python train.py --head_dim=64 --qk_norm=false --optimizer="soap_variant" --batch_tokens=[8192, 16384, 24576] --steps=6415
Each number is 128 + 24 x the weight over its row's rms, rounded and kept within 0 to 255. Layers, rows and columns count from 0. Numbers have three digits each. The size before them is the row's rms in percent of the matrix's.

# layer 3 MLP gate, 448x192, rms 0.157, rows 441-447, columns 0-95
100:090136141154159160129162112129124099134092119110148166105154138118122137110155119166135111129113136094062157146112128153114138083103137123149120111151136130165135095150158098131130149079094148155135115129158111162142120106114142104112142104131106159103132128130129122115119125094134177134
090:106147114124114171110108116118159124116112116153143101154110133132123138112110170105123153085124102129132177145079116134152153147141110146127166130147130129108155107097108127150132120112147168177108135114157122150145128169072163176126155109154142141111108105134145094136117157093115148170
103:150110113145131062144175146154115110124132115129129110156102117113112130113125151112119153120130136120096127131141145091140104099101151162125153183111146113119151081159101148130112138152126132151138161124152123114078155149150132120156136089141120111139113087153147077112150135174116107147
086:120127142100149088096155121135128145146168116133152142127131156137164083091118115116112117165146142153132112140126129129129169140167167085098113139166085157117120157141080155172147111141129145123097110111163111179157103101146096145134120136118148109128167135135134146101168146086128124096
098:134112120157147141113151118119101152114101112128154131112103113146117093092108154130103138103101098129143135104166148116152112150144081131136159145098115088140114146146127112109135144130127125196151148079135116153144086108111118129122112081180145115136128146141095102134192163139114109126
099:095141129109092118136070141091160108136146115099095143139123116156142132115114158126174153155142087087108140140187115131172168110138102122112119155084143122134125132124150117119128131145089137129103155139095118148121158135147164140150126165113117154156075100147071190100141115112116114162
111:104141108117119106087171134100115146193089122141145165099143151138146131112102131094170139158136156109095155160112187121136108135115110144156155113138128117121111129129110174125115126111155125187152137103124099119103108065153147122121104087136130156133128163123153146102082175096165119117
# layer 3 MLP up, 448x192, rms 0.148, rows 441-447, columns 0-95
095:087119127119178153106136124137102132135115103135149150113140089117094183125091141136104145190122124100135146161097095156121137105142113077131097150190148115159147156165129140110095124116138165105146127138087088098125142130121119147137082104122131168136134179152127128122147134132083159137
094:137112114152109108094165114117116122165099128122145143109164099145086173088094111171087088148138136108136129129151167098118119148111139126151123089107096127100132134111164156103126141144168145144086085118162119140092141132137175068117139149133094163162140134166086152136178101160163135126
107:163116108113114140113086109109126118123175154133116171145140118166110131099135142119129102141091113099119134143129140159148100126122113098126150124124122095127125139131097116093149148148159156134137171130156137136146113136122064135132152160098156124131130134162118158175171123103124128147
091:106106131106135112085125125109147146152133086106167165102149106181108127154117141137099172179116102129175068126105126194137137144107128117145123122129155117138104123178139099122143099098118088105097146146137160115130112123123122131140105106116112112144103160126114137163065155142130155150
093:109116089160133172123139146092108110123127111116176105154154134143119101103122171092117096114142153110093076157098136097135136135114178136139111118126097111158123078188143146140156154125078113141133122138123139147098138111131124143107094131162094123127152138127101132139132160114116154130
090:128118121132129109080128130096143110151102147141138150149124138085114140137167114105187115144160149119129129121114142149141154137142107119165137114098191113136146120086096100133141114102140136156130169117062137129108159138141143128115167171120126158145095067104134105124139098126144106163
109:109102098107127100111154108121123130113098129096109126174092154129132120113165077114113156137152133128108149150145139124121072095121169104089170165118089146159119167132109134183133148128112139178099174132073158121159127105154137140140154086172109184143111176130142136090115158125140132123
# layer 3 MLP down (transposed), 448x192, rms 0.146, rows 441-447, columns 0-95
097:102184149090163126144160126120157155121157136157148128150105137140126153141152121149123100139126155075139139134147104126157102194098115059135144095134124120132151102138115169096145100135116095096150156158139114099086133119153111139093163144155176084120148072171108157148131105102153096102
089:149130133130142140124159129128096092126124125129155101123110122114157079110105182103143135137149065068117135089160169128137088148162145142104120141110104139106105115158152113149108125114115096132116151133111105133122122109119124158109143118132151102094117109077130120122139166136130128123
102:152139155163131146116154133114130176092143151120135104091126106125151170142105128174109139126104128098108125166121092099083180138133140155122114106096127132142151148134141145171158128114103127106139124103138130147147076128140102090122112134119138125157133103116102107109133120116123149146
096:116121155075107156105131163095086160127125085114151117127105110125134121135154170140092121094113145099121145133117114138107114118118143160091135120125182098100102082151153106128173060135093107101086136110116110150123160117097104086111140140142145099133149148097125154112100154129133136135
098:116143117160148148143119146125122153106122130127119122075099130093133137144121128079134113073090140124118153187112129123155103168137149163100130164121131132115126132097117159140101142111081120114099172137130138153139134159119159113139125125108194159109133078135127121111145115141106118142
096:109159119125117127135132149124111109152119121117137120135044151090106129112104090094091148152143151118132160144088115152124114125169121113113118089111128099092096118176134107087115137077139113160124111107137128159113121139158116117126164151151145145144114110140127161108131117144126149153
102:134116130076089144120106114125139095131133132136131132137113121113123155144167189120140164121158108138150163166137159166136091125133130140174124088141150133093124124136115125125138124120131128151144123091143080112127160112130105120131112127130143113100176154121138158090076158131143168120